Part of a small language model's weights: capped logits.
Each number is 200 + 30 x the weight over its row's rms, rounded and kept within 0 to 999. Layers, rows and columns count from 0. The size before them is the row's rms in percent of the matrix's.

# gate: layer 2 MLP gate, 192x96, rms 0.115, rows 113-134, columns 0-47
# up: layer 2 MLP up, 192x96, rms 0.109, rows 113-133, columns 0-47
# down: layer 2 MLP down (transposed), 192x96, rms 0.107, rows 113-133, columns 0-47
gate113,090,207,182,131,214,187,185,164,171,212,212,160,209,134,176,222,190,154,210,178,200,161,190,170,188,188,194,200,157,202,180,253,138,206,242,203,225,132,228,226,228,216,176,203,205,176,214,122,224
up113,093,235,262,201,164,156,213,239,220,191,185,220,214,194,225,218,224,181,200,203,245,173,253,183,185,159,238,130,185,245,177,207,187,190,196,238,207,203,183,184,142,224,224,216,228,170,191,204,209
down113,089,151,197,203,205,262,162,177,209,228,246,175,230,231,108,181,153,193,242,226,156,225,192,202,172,156,216,196,201,189,171,149,196,183,205,143,230,211,203,194,241,182,184,192,160,215,181,232,183
gate114,104,248,193,174,171,156,222,191,153,165,213,241,214,211,212,246,243,224,221,184,223,244,211,223,222,216,238,179,226,226,231,224,190,246,249,225,162,187,200,212,208,186,219,232,219,209,199,208,151
up114,101,244,169,147,157,188,196,182,197,197,232,222,248,232,207,198,205,146,199,201,190,231,203,268,148,215,200,191,220,244,203,252,208,217,179,210,165,144,173,190,196,161,233,185,199,175,170,235,169
down114,107,186,189,185,207,202,197,199,219,153,222,202,192,221,229,190,190,139,220,240,177,227,180,243,141,261,183,206,200,213,215,268,197,210,210,221,148,144,204,222,202,168,183,187,187,193,203,222,182
gate115,133,185,212,179,185,241,201,155,202,177,179,187,222,191,230,170,192,150,195,192,207,219,201,168,189,194,223,212,152,189,175,251,198,204,217,175,235,160,185,303,184,224,193,193,120,194,216,138,175
up115,121,183,193,243,245,186,156,198,177,221,216,215,190,248,190,163,191,219,157,254,182,169,215,247,162,210,181,181,191,242,242,192,250,189,199,192,216,204,173,212,215,158,195,217,204,164,257,229,174
down115,121,199,212,156,197,220,234,224,203,135,178,225,225,184,119,207,216,198,183,193,210,208,197,223,222,179,236,230,232,175,166,195,209,192,174,245,157,209,177,223,189,180,209,230,223,180,179,196,196
gate116,093,193,185,211,130,202,226,179,179,174,234,155,248,268,201,170,228,199,240,251,199,227,201,226,216,242,205,191,155,196,146,163,184,205,182,242,225,192,211,143,212,231,209,196,226,189,195,248,210
up116,095,177,208,225,239,168,207,247,223,185,206,259,219,141,196,211,198,215,161,176,213,182,233,199,190,150,202,235,238,209,202,241,210,230,152,204,196,205,169,199,189,189,214,260,207,196,206,218,181
down116,093,220,205,169,174,236,211,201,165,190,198,154,229,241,177,183,236,225,243,251,178,200,226,204,185,228,198,184,228,194,133,124,181,213,185,231,256,163,185,154,192,226,205,186,256,156,190,241,196
gate117,095,241,185,195,195,195,209,194,173,140,197,222,213,188,204,206,198,212,226,181,248,199,219,220,230,171,241,185,187,234,187,144,234,232,203,186,209,262,147,244,164,206,166,225,258,186,206,159,239
up117,096,163,246,211,196,177,199,203,184,249,199,177,198,164,217,223,158,204,199,245,180,180,154,151,194,204,178,148,190,178,225,264,173,163,223,201,212,201,256,184,242,215,212,163,120,204,187,251,182
down117,095,184,234,178,183,224,212,143,157,198,230,162,235,180,238,243,185,200,222,145,161,225,145,219,244,177,223,165,177,139,172,186,208,192,197,188,224,186,222,153,217,201,188,203,217,203,218,199,187
gate118,110,243,178,205,169,221,154,209,217,219,188,212,236,176,199,203,189,252,176,194,196,188,174,163,163,203,238,219,208,237,218,178,171,230,125,236,173,201,207,251,187,216,218,211,210,160,213,233,177
up118,110,215,236,203,263,180,213,217,167,213,253,259,190,250,157,208,192,196,279,170,188,199,205,200,214,185,202,181,206,231,231,224,198,218,202,198,155,160,155,227,189,222,192,158,163,231,161,217,210
down118,112,201,196,226,216,229,219,237,184,230,266,176,194,236,173,200,142,175,241,240,206,174,206,150,226,184,197,211,185,223,194,250,206,205,175,203,181,234,136,191,181,194,157,216,189,199,132,216,226
gate119,091,190,189,195,218,228,215,176,204,206,181,205,236,197,183,202,222,215,188,207,202,229,211,146,243,182,189,196,202,190,184,185,252,126,193,165,207,222,193,144,196,200,166,201,248,193,188,229,117
up119,102,204,147,221,218,195,202,152,202,226,180,212,212,216,221,208,185,261,180,214,182,127,255,195,207,237,198,233,233,191,190,198,143,184,232,201,241,230,169,172,221,221,184,158,182,166,214,209,183
down119,108,200,208,208,195,168,229,218,190,219,191,169,208,219,143,169,196,222,240,216,200,188,215,186,201,185,142,201,251,173,219,197,213,179,211,206,181,180,155,171,227,165,210,139,204,194,174,170,182
gate120,111,164,172,174,260,226,188,216,175,233,123,193,208,203,204,237,271,213,176,242,139,215,152,234,213,211,189,186,204,181,235,156,202,239,178,231,193,260,260,182,246,191,233,173,224,178,215,234,205
up120,110,232,222,217,220,181,231,241,225,198,219,204,247,168,235,202,160,133,191,245,217,170,172,166,185,249,164,227,237,243,237,190,180,161,236,182,189,197,166,223,238,252,213,220,148,195,209,212,167
down120,107,225,221,227,236,212,124,170,240,153,202,209,176,173,191,198,189,254,210,177,229,169,237,187,181,178,160,261,210,191,272,190,193,198,201,148,223,188,192,149,136,200,212,244,214,199,135,154,205
gate121,099,179,191,199,140,227,174,205,184,236,216,168,243,143,186,168,237,210,222,201,196,195,191,211,164,199,219,182,169,247,219,227,221,157,223,220,188,192,210,211,246,170,157,234,209,175,212,251,144
up121,112,215,185,210,174,205,151,204,217,165,244,184,153,200,246,201,194,218,199,212,156,146,204,192,192,170,124,169,268,231,264,178,199,217,229,192,230,184,158,215,186,205,205,155,200,135,202,251,208
down121,111,230,183,159,192,240,256,194,190,223,156,185,185,189,144,182,117,165,172,203,221,232,213,200,187,239,166,193,224,168,172,240,189,211,211,119,216,223,178,205,184,197,167,196,196,193,180,203,206
gate122,104,203,180,202,184,259,152,173,224,227,191,161,213,157,198,230,180,209,209,176,237,179,176,197,216,201,152,191,139,221,228,154,183,172,234,159,179,249,168,207,192,205,154,201,233,186,232,186,226
up122,105,212,202,206,164,172,128,258,185,162,178,125,213,190,211,260,164,198,198,163,193,228,177,198,156,206,164,150,195,184,242,228,161,209,199,221,179,175,214,205,200,184,191,183,128,177,191,161,206
down122,109,217,180,158,195,217,225,154,176,188,196,193,230,217,171,167,229,249,158,160,184,183,215,193,192,162,254,207,198,228,160,217,186,184,178,199,265,191,184,173,262,155,246,200,186,170,179,211,242
gate123,108,156,144,211,171,232,186,166,218,219,142,197,200,192,188,223,233,211,182,200,209,207,172,207,188,204,206,161,154,238,246,175,209,155,193,221,213,210,237,212,225,248,200,245,180,148,173,199,96
up123,108,131,225,187,157,210,143,166,196,198,199,232,237,226,207,158,172,224,183,204,210,197,96,194,214,204,212,208,197,187,175,222,174,189,157,176,176,223,173,234,229,226,178,213,179,210,245,196,160
down123,104,158,212,155,156,237,185,215,190,196,222,163,245,200,215,229,244,184,195,184,214,192,171,202,202,201,263,199,187,193,229,182,195,199,212,260,225,238,215,269,245,197,197,189,181,215,208,182,149
gate124,105,218,195,151,220,155,245,268,238,207,202,181,224,199,173,201,140,167,169,179,221,209,187,204,209,242,252,205,221,201,234,197,185,219,196,250,172,213,144,225,190,195,192,199,160,218,208,134,167
up124,105,190,276,173,206,230,154,176,143,206,164,217,191,211,177,224,236,209,198,181,169,202,211,192,224,145,196,184,237,193,230,167,215,196,221,199,213,188,205,155,225,245,148,221,195,152,211,141,150
down124,111,185,199,215,188,197,163,186,135,187,217,179,228,184,209,207,206,199,208,227,188,178,190,194,246,186,154,229,205,193,243,226,203,182,213,247,159,150,194,195,204,176,153,218,231,190,177,181,228
gate125,095,199,237,228,195,165,217,191,171,210,240,193,205,212,212,196,194,231,209,178,206,206,239,195,249,283,179,200,202,192,254,180,236,207,214,188,188,172,208,159,153,185,191,195,208,166,184,229,164
up125,094,225,216,204,231,178,196,161,162,250,221,181,219,187,172,251,164,148,219,227,204,255,177,209,226,169,139,215,223,203,261,208,151,195,224,230,194,190,183,169,176,166,203,189,221,179,238,173,187
down125,100,160,233,214,247,198,222,247,216,200,213,188,212,179,201,264,187,243,222,227,209,179,192,188,186,184,128,196,201,167,206,235,204,164,248,151,218,229,214,218,226,265,215,186,265,229,240,180,211
gate126,097,199,212,148,231,151,185,194,175,217,218,159,238,232,218,242,230,187,237,221,198,194,175,184,189,218,159,230,199,221,169,198,175,210,239,198,187,174,212,234,297,198,169,199,164,185,193,220,146
up126,096,175,232,208,282,170,211,200,253,152,201,166,163,193,207,166,251,183,209,221,170,182,190,213,156,217,188,226,229,192,267,207,200,222,204,169,184,166,243,221,267,212,206,198,227,177,198,165,140
down126,096,225,184,232,233,197,189,229,164,192,213,201,101,225,161,189,173,170,232,181,185,243,181,206,188,230,221,174,209,188,259,215,218,227,187,179,185,160,196,200,192,184,237,170,176,212,212,241,166
gate127,111,241,185,188,241,243,144,192,212,238,188,223,207,167,239,205,197,243,201,228,164,200,162,182,177,170,201,240,153,215,217,163,180,168,264,193,231,187,204,215,186,193,196,158,145,205,205,213,213
up127,112,234,196,179,205,208,186,146,261,262,164,210,203,160,208,135,232,192,188,238,122,217,157,246,214,191,200,216,202,256,174,236,225,199,192,173,220,185,222,148,210,122,193,204,188,215,160,206,220
down127,106,168,230,232,132,160,195,210,217,167,198,206,160,189,169,233,187,186,231,160,271,223,228,215,176,218,195,196,233,147,235,248,194,202,204,203,170,188,139,200,186,177,171,222,212,238,190,215,217
gate128,093,185,182,179,195,182,188,180,187,156,197,161,191,189,217,205,224,220,256,255,212,167,176,189,189,237,204,207,214,199,180,210,208,190,197,191,218,186,161,183,207,243,249,197,255,181,213,272,204
up128,097,217,199,212,267,257,202,256,237,188,266,227,226,196,194,206,176,206,185,197,175,188,200,186,188,168,183,224,232,175,224,201,160,187,200,229,159,202,192,181,175,239,243,259,190,201,170,205,176
down128,104,206,256,164,182,236,232,215,180,180,189,207,209,193,180,167,244,179,241,209,254,164,182,213,178,202,250,228,219,193,205,198,199,209,175,224,211,184,200,213,204,207,236,190,223,203,198,251,222
gate129,117,211,250,215,194,240,229,246,176,204,237,194,201,209,215,215,172,226,236,164,249,265,225,201,255,219,225,191,188,162,151,178,204,202,159,201,184,162,265,226,193,239,257,220,231,225,169,203,192
up129,114,187,180,186,241,190,185,195,213,172,205,201,199,213,197,190,200,192,194,252,146,179,193,189,164,235,155,213,139,259,209,219,177,186,242,198,191,180,220,211,216,168,192,218,193,137,146,169,168
down129,115,161,168,232,210,192,185,212,253,214,206,218,157,211,192,194,226,189,184,216,168,203,201,180,208,205,176,241,160,241,179,132,221,244,185,213,213,210,230,195,238,183,207,213,200,181,197,209,250
gate130,099,202,211,179,191,244,164,241,233,258,197,190,198,151,228,185,180,187,193,192,176,178,199,171,175,218,172,162,264,278,210,225,160,158,161,207,211,232,199,185,202,208,169,235,166,188,172,208,157
up130,107,212,160,140,229,243,149,222,176,235,179,230,215,211,236,174,224,219,251,215,196,201,200,220,147,204,190,219,208,196,205,209,194,266,146,233,214,219,203,220,202,189,201,199,162,152,166,213,186
down130,111,164,216,197,200,166,222,226,238,204,210,249,194,207,182,214,217,212,245,214,193,210,191,246,225,154,202,187,242,230,213,238,178,202,146,250,187,219,133,200,203,154,208,204,218,212,175,172,172
gate131,103,253,154,201,209,205,191,146,217,200,193,137,221,203,194,266,182,161,176,227,206,215,176,177,231,237,197,254,184,188,217,160,193,159,238,207,172,234,194,241,248,205,200,169,212,202,230,189,170
up131,104,242,201,185,216,182,269,193,180,198,214,189,195,227,213,203,171,188,189,191,231,159,176,177,196,160,209,212,234,240,224,251,143,212,204,231,161,176,225,233,131,210,225,205,214,229,211,183,292
down131,110,221,168,204,205,200,191,200,260,222,168,222,150,187,126,204,203,174,234,179,203,201,214,234,198,206,186,232,182,196,109,185,203,208,213,189,208,168,122,213,229,169,186,245,177,189,231,174,190
gate132,127,218,227,211,199,185,212,177,178,207,212,186,206,175,196,161,134,166,194,225,162,225,184,167,187,221,226,149,173,182,166,230,234,159,229,181,221,163,253,173,233,189,179,167,136,206,177,219,182
up132,136,203,223,200,177,172,199,158,171,239,190,161,198,166,240,174,177,208,192,219,166,171,154,200,196,215,227,190,187,225,163,213,184,147,245,188,210,187,240,207,268,190,178,171,161,240,195,192,185
down132,117,183,202,204,226,218,198,248,231,170,204,239,190,227,157,201,239,202,229,183,224,230,206,203,199,213,197,211,187,203,212,138,188,231,172,221,218,210,176,218,182,225,230,216,210,210,212,212,242
gate133,110,218,192,227,232,172,192,222,174,182,244,252,180,231,212,170,203,194,224,230,188,205,222,191,209,181,215,177,177,210,238,205,181,239,203,231,212,220,217,233,136,234,214,216,218,201,185,216,172
up133,099,175,183,213,234,234,221,248,184,213,194,195,167,188,199,189,235,206,206,206,185,200,148,201,239,201,154,223,229,202,172,184,215,231,201,263,153,260,185,130,222,207,195,188,208,207,220,188,207
down133,106,159,175,233,207,150,176,280,180,188,191,161,167,206,209,182,196,225,198,172,176,196,245,194,240,195,178,224,207,185,226,172,205,207,208,167,162,218,241,192,180,238,196,252,267,145,208,192,191
gate134,099,209,226,187,208,239,173,198,209,237,134,230,138,185,195,211,172,236,170,187,212,162,250,254,226,226,225,219,163,194,236,211,197,218,217,218,195,200,215,210,202,206,173,246,270,239,205,199,225